{"n_layer": 17, "vocab_size": 32768, "norm": "layernorm", "qk_norm": true, "tie_embeddings": false, "parallel_block": false, "init_std_up": 0.0416, "final_lr_fraction": 0.0, "seq_len": 1024, "doc_mask": true, "train_tokens": 421800000, "steps": 6437}
Each number is 500 + 25 x the weight over its row's rms, rounded and kept within 0 to 999. Layers, rows and columns count from 0. Numbers have three digits each. The size before them is the row's rms in percent of the matrix's.

# layer 11 attention key, 512x384, rms 0.0291, rows 253-255, columns 128-255
149:524498515464473467548464541511499542506517467517501534491463508486527496490476521493476491510486537508471487498462496470479557466548460474518485489515446474482509513526474517504465526504526505483483563504452452513491495517529481474514493491517535471517520523495528546496489544516532508521512499517522457500490472469512518509492512485553508477503521528526506538484530497503517536463545
153:482520491460530517444485483505523569524518454536517495504495511513486462490507501523523429522559492491525447516506533524501501513514509488512496507521565525474477500466520505530514489531469519503460520522526476512491501498524543519507468526507485504539500496507490490512520483488554486528558455477514522489469550538461524500500535516487468499508465507451500495483498470530471505507484
150:461519490508524519432528511486476488519482511500470540512553539521484509480544523537482493505497501504508495520493499498465454502555525439460517519502535527484534498496495495503502487499530488482519529523534492507551475478507509512516470494486488466470524499487521488527483516510484476538500525507523474526512472540463504481500523463522494497555496501482458499495509501471468518480520
# layer 11 attention query, 512x384, rms 0.0291, rows 254-255, columns 128-255
121:476511493475528504506447482494571468539505488545472530477510478499498502498525493500485490511515518474547480544503507522484498518505480494526516545499506482505436506459520464534488512508440510516446526497511496524495534493500503525538524525475472517463494505487505506510506479490487478531519499520523534525509483477515515464478498549494515511501501509462451530465534470531477470501531
114:457513502547499555489544567481502495495467538488502519494546499517494512476495512497501511501522504530554473480531530518501513497532492489486497508460532505472535480521521475467470484534498498467528525506482485535525480501459486460469504478489486466561529484508513516474499514467505480500523521486549490482475447498448500460508466524540516508499501519468488490527535520500507517542529
# layer 11 attention value, 512x384, rms 0.0291, rows 128-179, columns 128-255
101:489542461486505512561507489519498469467501527476455472526475513465510534474546519466510486483529527531493505522510482570499504502538570483489474417527552533493484543470466517477483520500538494492500487504479494497489492491480449493539475496502500489490496543500501457487489502514537509487521508541530524506527514511493540502497487455476517496535513536473485451498464517505489488445519
100:513485522476489535553424526487487522516507484516498476454488501494414518518491501498467513427489507472488505535517503516498482525510492469495531480521513504536514498478480505481507507510470497525487517530547502487507488499497530503507510444467495490488527519478484479479463440486514530521515491515525496492511484443507470504479539485527501504472497515440522457522555505491504548539524
101:475497518483542532516477505529536484521510533479544512522516492480571495479480494528503520550521499527532523506521490514474497538484507503487485483491485491548491504498516501513493507482512477501526507504454483491485491535508501528538474498432447481485492514484524466483504508484500443497516518448487504511496519488481461483528483469528525483495517483506495501517469512456479498469469
101:461559529524492497465498481468507500543534510520476490494499491501475491518502523493481497501501530450463490475479501537507517507507488477523474509491517498527487471471480485481511473475542520496482490509475516507494510472491494490507508492517516458493516476501528492510499560506499485477503482469488551504488496449462505477496508502463474494479454550548526489459475519530481517456503
104:449496498515468526511495474505530526523470500521512509559520528503442498507523484508498476521470519535459548474507471455532524545528470498481479498478544457528490496464460484451463517510529510496529527516533514495472495490482478484503527473497512517522508521495518502474494556509539507514471528506543532477489497541502511512504464506480470478479490476480491447526526497463499471457518
097:481478504479521526532501516480493462461430469469471486485479438514478488436523467512490510523500507503501508480457516505470495530534522558515509525513487477535473569500485498493453526483478479477541486510548512505460505477515471460546496492498455530522471479521459521520563473507503502522537541476508509515466473473487520467475452513496516506512481513496495543491493509471485478491494
097:437481477549525497442438491521573482475468489488536522479490462549544454476515486466506474498496491520485500508545514537451569529458511538503484518482555499504497475532551503490464482494482469474475539526487482480519488515515480517484542475494522517508502453496510464522513537521502526481549544497521487514516479481486474505498506495489453485478515504445500539514502495502515494489516
098:513519522511460536507512526534487518471444494499463479504486520530534501520506475498516543521526522466514462570513521491526508507493530485486503485533507511493499550494501479514512533508480504466508502554519502486508479485460445489491516467506461534500489486515512467482467464499476476509474501486496459477494478452503486544539489483484530509483553504476554489459466489476514477550540
102:496483465567514495480479481497529539581512535538505549516492458471493486491523505535456527516496516481473507499566532509514449477510463516564497493481502507475487496499512468548479492533456499486491500501500521516539519478493497493486496525466489506494511480473490499556497499513499543446495463497515521510491491494506450519505465507543556493504484519535478521505473516443473488502480
100:468484499474512507530551483507486489515463535446482493515505517486463502493501486567483487535505500479519462485511458481481530468491475454505484464499540512480493471510500542527524502511479452530515481501490504462516492503502440490454491499547546517536485549488521545510499511518477489504466524481538507511450522499520536468525526492482518492542479516505497544513436526473530504449496
102:485523513504538539507520496472455502482528491483473493477498518506464455499477513508522550540505424506498524508510520529498491492496501488513482494491523469501465473572473535442486510512530494554535529514482505519497517482476493537495481507461518517506481459483529521493507499456495471512512507474488501461444481533452476554534494494509488496474536480483498471487479484487527490512543
095:504501499514529523480477522483530483526516531472536525490490464513480495519495535515516517476477517481548499491481467465499530475459488485461479494489544478486468487439526508498483505534453518533532523466469500559520479498515489509523469542512473466461517501472532440503486541493485508525514522503498477501541490505538509489546489513515493484512485493501527519491507511458523485503480
103:489512487516454528479512494467503535488522496548463460482507500489484519519460573510514470549474503468494523476525532478515480501496496501493473442520474515439498521496492531524501502531491503504497493502500521486503490530503523492512495456500539496512521501530516464522536541519551472521497547486560535515474498522490508541534517482561515523497494504555493505523487533515490514526511
103:441542517490477495464507550546489509562536544525477470500485486497499499484471485524493525499517517510501499519530503465463486517485506544513460518516499479479479525532497471518488492502507526490532492474501476512511495504498480532496505471478485482541478519468517522457493486539545485491503473480462513511506507497499535518483522529493517516569492515454516493493508487501452483471484
097:504538543503544544479518473491473508500518513484547513468492491539435504481476498469520510502516494535472480504516520483490467474505509493496535478483495508506491473529509494510459478487480513461484538530545521470501497497536501437537484517501462458518490488485509467497489521503457540490525425534486478515513536551469482526509525470473483502518486495466493523528545515487492513528545
099:462457489484520498528489478474509501491510546530510481486506520488525496504509499515456488499493495513514512472525513485501507433481507523519527503500591501473492496489494469497485498485524473455510477477478514521505484488472483527543478492487507484466524471490512510484528460545477499510507505471516492489509532535476517483541566525500519528464473466472500533442504497503481476503504
101:536509489505505519454526504482508500489491516510540514473476492500481472492523477490464524488522480547487434489523488475482562468496518493517476512501470507486488447499479520490510518485471492493467469487482499472517486500518465516518543521448463539475541549486525536507510476494520505529466494518531535514459517484510548505522486479522515498474478504466469521529527492502538465479533
101:465465468473495462559533493499494528438551506500486458501499472533477535495490505456525483503479490498487485464446516462474507487535500488478501466475532494484486476484516498528487484503491515546520508507525502523481493494521479541481485544512511540536510507484494457480464452488498509479498518517485469474536531471474501519513551490550504508495501498499530478533487477492562523483517
096:527499473485530456522518533468492492483484533486470480549485510497489501484474464458490496535478507520465502546504508505519475522481525464480500515501492470470485460506481509496557521478484484504506524533559500489484537509509485493485480502509516466516492503508509485507474516478449513499497512463500468499521449529496539511501500526481459486481529523528466517527467514496521534490486
100:513496495488501505483523495473519451513502474491519462539466487442504512459469513486462546465528505506485501487479487487516506475486523513508487525492519512521505526509524475507490460481461488551512503449498509518487512482464487528461460492478513471530502487544500522515494536522467469528510498512546535498514523514501558456498475561501475460501514490504510459525453456548417530484510
092:504482473491489490491522520535541550503484503524539492519462498528496525506526515485539524508466487498528519500493480502549480521488509499476512514524470514519522502473538509485496468521480547512524488467483504500487470465530477504532533491544524466508440532515489489560543490486465442499506523463557507485491499508488529489483498488474513473469509522509470505531490493514527504555492
093:486492475485510511505493507473448491507475482492482550495493494468480497498532468460527518537561492470516485471485528531465475482526450495436457539468468493486508511493521503451453519529502522487492540530500466525497474513497508480542486523509504511519484478494519512491518486495539490512502542486445473515547508512481525512468512504522527456486554514495503469516477445517547520532495
097:543480493509543502507502463519525499491488473479508489525521473481480437496477446471497514522456484486526473465519442479514484488502514477483552521453554502544505504479489516447484475493476477495508447513487567524474513523469498518508459496509484498486503513505498503507546485449545534503505486536488508530469486517476496453508524520494523511474499528475495498474510504504477470517490
101:492527525484518454501485481525509477536500520467500497528541495460462497500490506551462442481498489532475503519434504504549486510520494530529477502501470530456545482497517473481516547481510476509488459474505505468492528558478479512516539492535530482517471515487504497489534489461498528536507498491464505525478478492499490495490514536520496465497498485503490440505480513513464491458490
104:477517520530447493513466473484520484504511494505489499486515475472527473510484518465521477514533513511483447489477521538491475515493467498488494484495462489528486491454541476490526487531513522467486472473470515518500511503469450491498439475514480523480512455465505491498470522454472459511462491479511444498505500494530500561524489483494498471523540518544473555491528529520470522503484
095:472515514468478471482490513441483497507512522529509497459548472534511498503525527475450464515541495521527487522464484494460496511559469438507508480519482514459518499541494503499509535499475506516528480480491525516476437466533463504464488506520486517478458510473514487513507516461471525480512527527514549514530496488464504486513496514475448491490524481506479454498440498521482507501470
097:525458506480486488503512479542487446503515470485516484463484474494476533487541504472470480501462477511524485521481448539498496525470493469517491524490516485474449491517508495506537467522508535473498532517512499486493510528503525512485487495525488469514493525508511475479492489505472506495512512493478448515443496493494480510521487436518501527543505495494477476525533483523434489475521
104:518505462487492474498489493500537474508507477528523521508456551520532469471517510450537510519523505526505500472498509513516495507529494498494537478512524530497491542481443504501482518486482484534512507480507485479460495488516488535453528485490540464493472496519534523523474524485482503511519502501518503530518468472543516459525538501475493506488515485526491535481487482433471527548490
102:560506493489466510530499464488534495477519476468514537525467503522507476494484475491516497509494481541498486519537523488477540507515471527559505520475487498557506512490489479496535508549508488586492500483523463544490478521475510483487511556487498487491524516512518485493526492503512521476497496489494512504543526502477490525536481509465508509482495484492499505500481520517473531449499
097:508517561533505450469491473501496533502515488498493483533468495519519457527486544485468460490492534480461495483526506460527509475505511524500480472475478513513499484463497525542488460529498530474505480558503474503543484523494477495466535490508472520503470493543502539531507457469541495518505531508488482519533470548517524533570447512504459471506486464517512448504486498503461491455504
099:491495471495466453478476459540489491494514486508523477488520490522532494479490480527555533489489486474507537479510527529532485521454485511543493441473501460486479518490452494528464505459509499487489493500535497484508527523534478550494524502505520525536523545500482474514491475482493483519513500491518486510494494531496519466456536484468546503518497508559476454478485458538504492465521
099:496506473510485514482489475515468496487512479476544512493472526490481504506487472500509506533508570509468461498547503485496480530526505508499516487519492554534478518503499495514557502541526472489514508454470510516470508496495514494539517441492512497489490483492531540499528487498470519506495434471515497501517485461505473487510519558521461466510518491543505495484477489502484480505486
099:428493528485498472516528462523553540501515520468497532484531505521456489498525555531517452456486544477495509493543475485487534502501489488489486522503478541467515520538446477512497508496515486478503511489504524525471520528476557492516531464544508462454511526455475445466470527523505504525461507527508512481518519492463487483468478472546505506471536493509504518474485494510500438468510
098:459495490520501540477483467468476456480493500487526537522478497475511494501506509527504545511496503463507480552461492518472506471551505470511500507515521433487448477474496518478503524515509502469444506480511490521481530452538500511491472505528514542525495501489501495526515520501542511535528492494495506527499557477484503519513466534518523424503473490496547499490478429447563515523542
104:517510504519488494463512467547492472497515491476498482481495525524510547457516472472483474482472506466502455558486505459515506469509538545511497498472506468536483538485504481503530447511526484509510455548502482505507479472504536489478444501527491484501466492520545507529499520451480491513493494521509517546527533490481544526457534485512500503477517521485487515469552509466518486511483
099:487497476472485490480500518496518498519512534501501502530524569522532520518492519508515473468493513510458494541471507505518495509495513518496446468474510481479509513469467453491561517499478477511526504520532510541519518497486517514492518578500494493492484451508515450522513443504468507501481500473513488515489509467511466504486524516530475484518528489509520509514478483475545532415473
100:451491510494467527555490496463538481537496492492507487461516515513515515470506518557544446534485523446493449486479497514506469477462496468503518473464554532503506495487494469499542524492536476521530520484487549520496485531508499450498536520467502483502467484520528498516539508494482503545512527520527493491499473542497478481509512530474543512501523500508494495515495551557495460498494
098:513494476483544511511471496499520482504505485458492464464531494497487496495472529542524505517501532487544453436500519510523489477543481526541514488513499488523512495457499515457478485508492524478500445497463535475477484503469544506549528411498518488522489516480495502512480525529537506490510513479525485534504495512492537469507476536531547479489539464543475517521494524489499509499511
101:511534495496475484461475515504484511486494555518510491479525511483495501474529530474488500525487503553499462474495492518486490522502453504497441528473530469525520472498504518505535491513461485487520511473516527514486459499535490520455453505454495503530518496539469491484464531523552495546529458494506467534468501490496497510519499525513516508493481483536487491519520490553462510456489
105:473521513511567502458489470458477512495491507512483519494500523495501512503482489506469471502437484516497490530505514475493480509519499499509530525502493490520451510497492504465472484497526550523478468534515500472507491488519481508487515464492517529489488487497501509479464528448549518524428490468446477486504536476476495480488536511491516536479465524502481452523505514513496500503492
105:474482544537509536507524464491520474493482486522503525532467552505515508476540499495524443497487515448523517534519494499477526515512469531493490488478478497509537516453512513489492492511491476544546507538482492510458502490489480532489512525516516494496529466478514539499561542495524491505481492491490456451494453511512481520468502442470501504509476517509502496463515508473481537476519
101:477474493513461530506473516482520460458559502503490511461488535489459506502506475495505508479539500497541466452519504502521529549486545501502552543464502544506558488430494528505497544482478524499521529546499528481488502516523504472508460508520518510477504529502519478458489486547507505518495508486454554474510509504496492520493458541500479458543463511491418484513498489473525518467517
101:488518497493519495467498491484499535476507520546500532520527483509486519505447499532538539488483511511518527491490527511502469492570478523508472487484491508534469540450525514516518517486483495492489520505485467479559503453471509495503519473560524503526510493481507527520498501585506496503516492519471521521455503493503484549498462540488525495509508482515527494476500488493466479477501
095:507521494471500513522456480480481525487484510486493542475535504516509477492474486489514490482503491481441463492530537495470500442477512518495489455515505502506461480496486493523521479476490509481515493512515456515489482533531513507487498524495515462477505486496545511492540517505494443500495512513490504519530485533490470486473493504533490469503515523501495506497492501504518500512491
104:473515524545507472494553471480510506454483475513485475478499494499467514495502517479475511510476508475496502493510450486507526510529548460553523479487474465485517477461502512489502482519525511476518508490461521515477501532502511481513507508481528509502554493496495494500480527490472528482527540502467477495539493507513498480477562503491482486456527515525487512472488553546547450516507
100:522550528526460503502565522524457503522495524514493535482488531473459517502492490556490490476469514468530489475488512496515510488480522528508488476545489476551469564488484542483488483492469440531523499457497509480521489525510497523452490470461513432489473464504502458494488499469510492478511535482491509537457504538467507495484527433498463534466487491491521476452518562499446483468539
100:516509497436484507493528473532494478478451530506487481473491535492456490507484523504499494490533506488475494539502507465492522489520479474457490512536500464479455509479511515529489551528504519516477499490514482478511469511459502506490520546470509542481528506494475512499523512511531469525518522490441488459487507509509504480518549510468478543519499471535400546491505498488517533445478
103:499495511447496487506488486485547473478486440517528544546490521525484480535501476477451488507473494496507484530473454526479511472478490493502502466493489489482501506497503482504493541505477502582495512494498509537523502525504471554509547501508501514453501534511518506492498508509481554517485511503506509514508490521504502498465484494462505471535504541505479545534492499513536506503514
104:491470503510500505486519491454547491506534516493543537483483488504523486484495457461511478453498527532488470515529452504504501511548516436485446448504511523488468493542460538520473502483544544489544506514511518524519507515477509522464550493477499511515518484483509498482510472488438485513534492532450503478511441499508485493522507510508506532532494475470539469509508512503506487498535
100:496495499505499522527477466550476547499492505475502525479489478484461487518489533508482536472509480504495485544472513498515534515478505505504477532519467474476472523486523498491483429502492463521497521496519489519513501513546481520515460472497490507508538510486487537540496439470475542523472479513498450493470517490490468523499483539512484497491523534481500531506524485479482452489526
101:525465486471516515510474477483558542495481496473525557502479499554492525504501522469514480442533480537476473506528522512562519475511498506486520482504516483510566514456513529495470506534502499460490480496515464488545511486555503497497532530482516508499492506485494498454504511549506520492451480527468503555473486481492492486538550451477481480500464517518479475500511540477469479473492
102:472523509473487519481486542491568493446482515487489487521513536474526509499511549449486501488502503453531506551520527493555461470545503490480523482477544504479496528523486498527495472466513465470488520535538521477480482492496516494510501495512492514490510522459504475503470483526495473515479561527516481510495476528520511525530498549502479542504480531509520492518532519528554496578512
# layer 11 attention output (transposed), 512x384, rms 0.036, rows 128-179, columns 128-255
125:502520506472468534489506468472531506494495509522542489534528518521530523478519473479502511559514494488478450455521501460530457484475484517484501482464538477560507527508489513507473511506491482475436562488475541494527505528531467538519559487468478505509464507527520484462520513531516517494524459474496494477493489504546476506475492481501509531523523510489511499486516525519507495513494
120:499520522540492492508485524464477480531481503482538483490481502477509483498488448512488496498481507519525495483528502512469492503511525513482468460509505473523451472488531515492526490477539488484472526478428468512493504507512478486513495493494482497499536552486483473491512526510495477449478531471509559498485523487506515463480486540501520516523520518535483511518531518499497541510467
119:501518495470510532494541502496506489514519467511503491491506541490501504524492484532467478500490465522467483519492479488507496497475504461477492503480544492505481459544469523488488532550462468489458478473538466451510573480571501514472505505498496516472527507509504493490513466516481557513512472528518460464471501496492519548517484504504473436511481527475509534477495487525452523480518
119:511480489517499474456530463496541500516512487513515517524493443499504470524474454478539517475534523531507468466476470554495468498497508548462503477472484519487532519492511533510477484522501482507521481511497465472509402509554434495520472470500466501526479470510474490467495506528487498529505540500500492487523501514532538474484504495487540489501509522497455570491486497547510508520510
122:525521514514495475509475525462502507506480496493518531424508519496516542541476522526505508479531504490484516487479498490452509427512543492557498524493508541500550494484509482536494475510484525464491515500547503484516464489478455488492471504484515482531466499511447462528532486462465511532474538474484481554495517485562498486482519505489492465487484473546515519491515516532513473504504
112:530522529509505478460476544475507507468582523479501499499461565521478471504510497506419496483485498489542473475534524541506470498473516485489517530502498507497513496522483460512510446501506480489490507496517517553524473495475482531488535453537533471472503492470518480539487537480506483499520518518524504484503555502504475514546520474531495451488478526479470499518532518519467499483495
113:505494472519505506479481499509522477457503467468502513525495490487487519503454562481493490528524535502477516555493485516556498497537516488513516563474461507472473478523492469512514509504505469535498486465526506474515500570514485524514445474500488474515515543511472500504551490496550443504488477518458493524535518534464463461455480535488458494511489473490531552449475522518523524530485
113:481488462488484444498485510504512478477474512522515509477475505469518507520459517442483482505520458514475470462507507553492491507509498494449535481460491487576528535520528455545497505479542513505521473511483482501522547487495533529545480489452518436522493506399474487479502548502504507473499510459504513516417528545522514500437530500527473505463508476468493488477552493494508505534535
122:505482476492462479490503506499522541483514468508477522546478438430479521496515505490460489471499528516525491498503506472486488534525521478550525517485526456516448454483490504481502488490521485477557520445509505504524501532496492467529540465458476503547527514507517501498456451467518507478469499522498488479502490535480516491498531502455506478463475545496529525545461505472474489486491
121:501514509437520485480538475504528490482491529529488508534475490497507493506504444456453520481520539495544503498496470503535469509515548538525500501497537487503502530504483512523460536535447524515442513496472502500518521496503549482501522518515475476502532497517499517485473482445526515556415520513481487505509500495512442505494488499482533524486486510485511452442527468527501475522522
122:517521457481490517472474494523463503512495496498501511491523485498534484446510530494469475523505492505515510519516510505497518478496523464523515498467527509507519469488468504493516514467507499490495501519535466478505474524539479448515523482508516465486530509526539474466479519436514517553517472528498477521494485522497495493490469547527507483446520480499488467504534552501482459521479
109:469529479457476495521524503481494505511513492537503497492461554503515502525520527488459475531474518510468492499494504516512512498511463501459504562493514505538474480534496512549493555553469490500465427509530513473537533494506508511502481501527509508436500505488497530444510484500523521501517510510498504491481536485516465507514496464479502485534515511497499481455493457517482504478469
122:461561509495499490517478516492477503462545552473532485505507507504501493473557479491502509506545479538502506509488468490533524497543494552482457513486465536538514491480536478527531553488502504516536509477498441504483506510493504475457525506483457486509516488534482535499510477557507500509491484462500488431517509472491490482507502513443479493498509490449479501534542513508519527498481
123:474459487450482491511489469503511512536473475550511519497475508479451529510523532480522482504533504457558499491496482494486545489508519534514511480468522522518481471496509494546506497519492485526518508467508494492539490477447475508512507459486535499506491538510516520528465495447497497520506473501495502504491537484509481489515503504495498479487519512467484464459485502543497523531512
111:469508478498509455501468497552492519537499494493505471542529548526498448505538497492504502505508535453537530498540510472482547453481510496470541505454480504507504491465477509489503508498479533486585516510538537514532487536485519445511521503490528521521526442492486546489492491488489485467510490503521522516508498510466496514485496465490459556540548468528525522486496515530493520519470
120:446560572522476488498518466488490449495483465494475518504530492514497516505496492527462508510485511465486507543473536456504512501470514486490484499484511536515530486477494517469485425526488536493496447505551484474538474485530501491524492535462482517465500477515479512518488468507494515475539476490534514524482487513495479492535456494471496533511534514486488548523481485522486536502555
120:461488541505528505483488497472533488495494517475483520506496493478477507515486464467529494539503517519444505556457482538465466511516520488521481531515515514509482509528542483506454509520484496535458502498465500513498493445515517460518448489528503545497481470496570519532526512495499475495521486497495482502483504470504520490521481512519536528520505451501526451508468456514498488519491
121:488535509540466521489514495472506524473504443526506526503468480515521463524511541512482536502517557508543517492478493505507527500506459512495477473525464491524483491489504516449517452483487520514463481541465455529513521484463487493507509492536488493494481542471541521461499530489533529482436541489526514480515517452520503446522494500507449449520525496495522529496562504490528496511521
117:511495481486489527471497505512513512517562475514516496494479540529532488548517544528514501503505449472491514499500489485523519466485502451471525513534470505456519500482473468459498526527446495441567523500512488514550550506524488477524512514499504547483528464461498485504505487507502482491503483551522502545506529441492561481499484457497476494441500493498511467486489510479538480496488
118:493483503530511514472549483545483515496473512518512528544516518532516517496472522495516504471464496510481489519473515490527520469500495449489469532522528500492478509496495483478495501467461494483481458545511516443515461516548531507502502520499530472462491481488514527531512505534487485490528511463492479504491482523525496587473522460538505541452509522517511462471485479521512514514479
105:478468516569443488526458479489530510504529522494516527485547480504503493534513511508484509496476518477459475464491528529520469481499534535499542533531472486509477478489540510468456522492519469473510503455494544519499498515482509510490498477489496530505516533491531519468534511519489523537523482464485488519486499476498528548513508509541447497491504497497496488466550482482506460498464
108:458470515469512500493522526528521498520503510469473461490527501536473508487547541506490549511523558440484504453510566485501478503475519474518497480458487510534490521521489477476512511502541521500533457540526493522476516499503491505472472454543574484568522578529522492514510498475471495532495494463479490470514505486493432547500491516498487497562484476494503519482524520513488476478497
111:503530509487491513515478522517480493474490506489500491518520475498476498532485500495454511529499531478462509540521527521460511539506501532514446535534511510465531491483499460498469508520511504491539538537512490486524536487582495531478461506509475475473463501506487501507511528479479513483479528485472516479523480521518511478560497492490538506524518517483491441475489527472522517455472
120:503501506433509522491469500476491504465540461465519491543475483492545499507487527494540493498470526493502506472557449485483475512487536505495495548503446496499495515460478483512451470546487491495499483486513492495517491462510549500505489484452534516542480526550507480492509487508515472515526467520507481491532492510487509522499500467529538534502502542477514509458487455551497490525455
123:534514500479533473492554441497515507460469491498484481509462498544475472514486432530528488518525521488504502538531539501467464464494457490500523458453509486432540531555454501500542520479501474477525456499498497497455487521495542549462515515518504489492480488454516493495525485482497504506514507512495530486500494483537506498494495527462506503497511476486501481510533491516522518511489
111:512490569517517514520508498504493526529511463491499478535529506559513466418512501469499465489515520466501494524539475510492508484525480503457518538514531482488482490501480491512492486514507482482450501482525467463473475467496472518503529501482512494523516493546495515471507474444483454504475481582512545458507488473443507539480484479474507481476533520521498485513451535523556493469501
116:513505517522516498516495489490511492507459480488529495521477493503520550546485522506472486509493522456466503537489504484531520514511534495540519519493517492447525556512501526487533486473515500535505525467533537446506516458509501489464517462522509522519478490505536529476529522476489493484498524515520487510479531534497499504527466518489507528534525521463504510478518531436503507493496
123:530486511484498507483491500519486501494515529501509508507511453497484537496517538496456512500509424487489566503492528488541485468473548494473489503485461458485501452495553515463492513496524446470511502480525501503533479519475510495497500546532471476535504495503445537522513495496508474469484470481490462535491482485467521532507551474530494523529487470515485468516475528483479511494537
121:472551472517504467534536523517497507463529487502476493437450534476467524505471495510479511493478489568551500466465511518418507504462524464530541491510472516498489522505533498469495514489506480476524511506513525445535492507484528488491519487501477538527516468514493494480478545485503443496512479519480509483490489504496542512486521486494487485505479502476520504516556533506505493487496
118:540477449465477486541567482525487493501500543510494524525523443509492491508505505479517519499483511511510519530511495500436521511499504537527518532486535487508512507499464500481478456486510484473524462492503484509488508519549552484477502511498497542562492491538451488501472510515520506564531542493493486483521514486512514493519520508483453505487482486480497551485507514500510487492506
115:504481476490477522532464530525493512459487446514487472513496465493473497500500489524483526480513535516506529494503446511485481447488514503491510499493518465506542518493476525453508494477474510477474538478534494473532516561480520492511508508508509515544534499521467511543500511457496569518507508516508495486538497510520531511474501520510488533503482552528521529521548554528455506552559
118:476492510489493497463574488478469486500520529501466495506499509499516490486500523506470517452541457523535529488459502531548514515495479497492519488513523497503493447552510546506477494528491520490536476507499523513512495511502563504537528521484496488575514490455512503513484491505500482451485555530454492460535446509469479520487544503490529477526480485505498500519532474493507526498520
117:474518480478502461534469506510510498496508498505484506480466542497520583509496505500492492499500519522496486485496501528501511489498484495489491469429472490519527482461506450502465508547508554528524504472561471499508501487471463543489481469465496507522462485496484493522496470489479463522478502503513471475462528480473482470505487524526512477512520522492472528519545497511486502513535
114:510488491500508516468510552491506508489501519485481521492467459484484514474499507479479475537498512498475526491528532457521494489457512424498490536432512501508535547482510511474517505486516514502457505561528455546530502503521519505527547517525497459524536504514512521427533465453507539470474507498520503489483518499512495501473512481541544510474497502483501516499498525472498467518518
127:483463483496454491512524494472508485517506509540538488497545517477519488511474501505511520515510476483486514526499492511504487524489522516531530488438464480530490549456476487497451549531474541482546530478512528497511513477489503485508498499553463490505501526504516529472505517552510525453524484499484523490486505501484477532551477505510478502511490518482522475487504512469490489517530
119:510477485495506518482513519498494478539455502510524501520467517495505534502516512508483486527489512545535492475516488492483510517485464499511528464487501465505476533521493490460442484519535501508469509547483502518505526524477534499469478493508470485552500574506520450512522506497506478426506471483517515535529521486511470473489477503518530511515516535532541493524482501493510481458475
116:529523521503514528515495542483513483497428492523479530536517528506517508479512492515490461505502457510502531442480469517493532531509524516518499516516440491486487517486493531523458513476492496497512454505563496548450466524509503543469531508482470492476510493483457495491532455507511504495533465502463473512453498490505500454505475462523484465477518512481505491516504532458516458466484
113:465504487527475516488492510474457491453504517478533481511520482494499533486503411486453493479466527512473505502486530489497506515484529517501499520479522494477531522488512434485410483495531493470586478474503502494485498518527517536504450541478482497490539498526523515473501488485488533538520530435511529500498491497481468541513504506503510509523517491509464479506530518537464467514482
121:505505486491519518521528486486501502530409516502535522500503475522498509498530524483521511495506481518504505535548483539528523464540497474473526499531494484491515508490497508537502547505493504507537502500531487529496507513509516512475494468496501488484511473516467515490474508505475503463503519429507497527492508529518468554456525494444477510464498505474513562467515464480538480523485
126:537482523509461480509534464487473485532538490480539509491494461531509496498495515514501508503538480481481519477534464504504526499472484487474478510473539487475505511463506521493593492493498497447499504493472520500477534459529509471525515509491501534495548504483498483541469518494522505487547517434499487528432478526525485461534505483524459486534503539489478495489505459496468507500522
124:541512482507484520521475481510514514498472527486471539495500466530484451491514505547535509505453500504511504503486524488486512496481525522506512495516451505492481571540465497530490509500512507465474517458506546541519556496541492484488517482517528507517470504518486522514495476533489464536513491463526482504487535485484482487470478484477465475515502495570494519528523545495463509495537
120:491545542519501513489542493473521556520456493491469498519522464462562510532456542531510476456534502496507498533478507459486574497497536504494485512488472507483451499502459474536501481543472464496490502489511472465474545483529504509480511470542506486504538501496500484481510469440470522509547535541504517523552515523499519501501527480502491536526473457486484541497475509513531479440501
121:503512494505518500502464493507491517486510450467471527525460492497526514502488487508501495515538477485521479522499513520502491469483494479467539511485470462522511480493496501504519459476474521528496469524498471491498489493461501481501494511458483493462571467482478457521494503505496504517456521448465503495542518495521515509471544510472487513501508546502499517511482479522492493475520
113:525482525515499485478509442504481497505497551485516521534515559511505535485476479497483520553562456493537478501488521515488509536484507504515513452485486545537493474517463489479489491564485566505475502526511482541472490517517471499495497474566487506511533515517439524456535478496523475486487479474517520504509461529505516523493502527509511479461488493466508505495494503528486489516523
124:506473500485520478495451526466455471498527528467520484498534525477482501462490467534550511478490489543493500492502532520520489484514488491493450501520495461454533533464499520505459545498492523503495499471529499489508511486527503527505506483499492504498503484531448519528491525523492503480460505507542488486499518512472468530501488507525498497531459505496467486480520507509493473475502
119:484492511492490495486488456494475480507517523505540494495484493514519526497530475511513509541509465532489481497535470514509517526503529515507476494465510492499514495484498539473537521558476525529474475448545510476511469514487485436490517518450509509494469511506511514487503489532484443517525515503512465457516475512508485515534485480469512460470502505531504552534551484484515470526503
118:537500545467512484483496505499480464521461498507480526485519521530493501442523433518512470524453464497542483500462491442511492489486519483492541491522516538476519546464504475462506494515510504514485486465476486473462475465497516467479499487521498534473521477462524503514493539484522514482441533524493498539517477491495506553495539523522534483463515521519511483536554512519469536469525
124:511539488548515492546502514517503543509468480519516541490441525505540551532480504480508486545507461468490486504486492499535490477504538503512507530545527496539494484503505529500488453455519512468494500453506489469516536542509491495495496507511507511511512491537500532490543510451501461494500468539465529508511508493495549529479527520512544453475532482521510468469499484511467483521510
126:496436525495507526562497525491436494513448488471490497526512482492525526524523549540497525512506469505468524492501528500482472490549534528504490511494466492502468504462465507493478511538474499516428526477522477480499526463493523503534474479490559470485494500482470511547488483480506533515474511527516483524549524505531518477529505509515489482512575493523482492474546515470483477484477
118:499520515515487475485489507483474504504480524477481437496506502501471508532462573462480502514488503505478490491482496516480534461493480475498492482476485565480529519510519493535505517465438526526543517524491493541499464497478500459508526439457489532510473462524513531549520516481490514509529448466461501502498501508457504484539500470487481450478472501479513468495497513506538488517493
122:464553492520504482524554497512506531509477487535494496502482495487508502496493504545538472466519514511503505493483481550468500571474484451493498499461464479536493484489469549550463496527505496494474490484504509501452495487458492528531476503473522486519473516501504469477482491432492535506510445487518476487518456547521502564509511547478507524531512494571520498515489537509508497500496
118:509497498500489447489516490514502491466499534469485471495522476506518517472485472504506523514498483483464499478483499485455565526482498506546499454477521510520559520487471457516471494519490526442531529481494496474490564485542513489494509469459501509529493502494496540478516509520491499464507554485500503520476549515469508502484543508453505506459490420470503519515509517494485504489490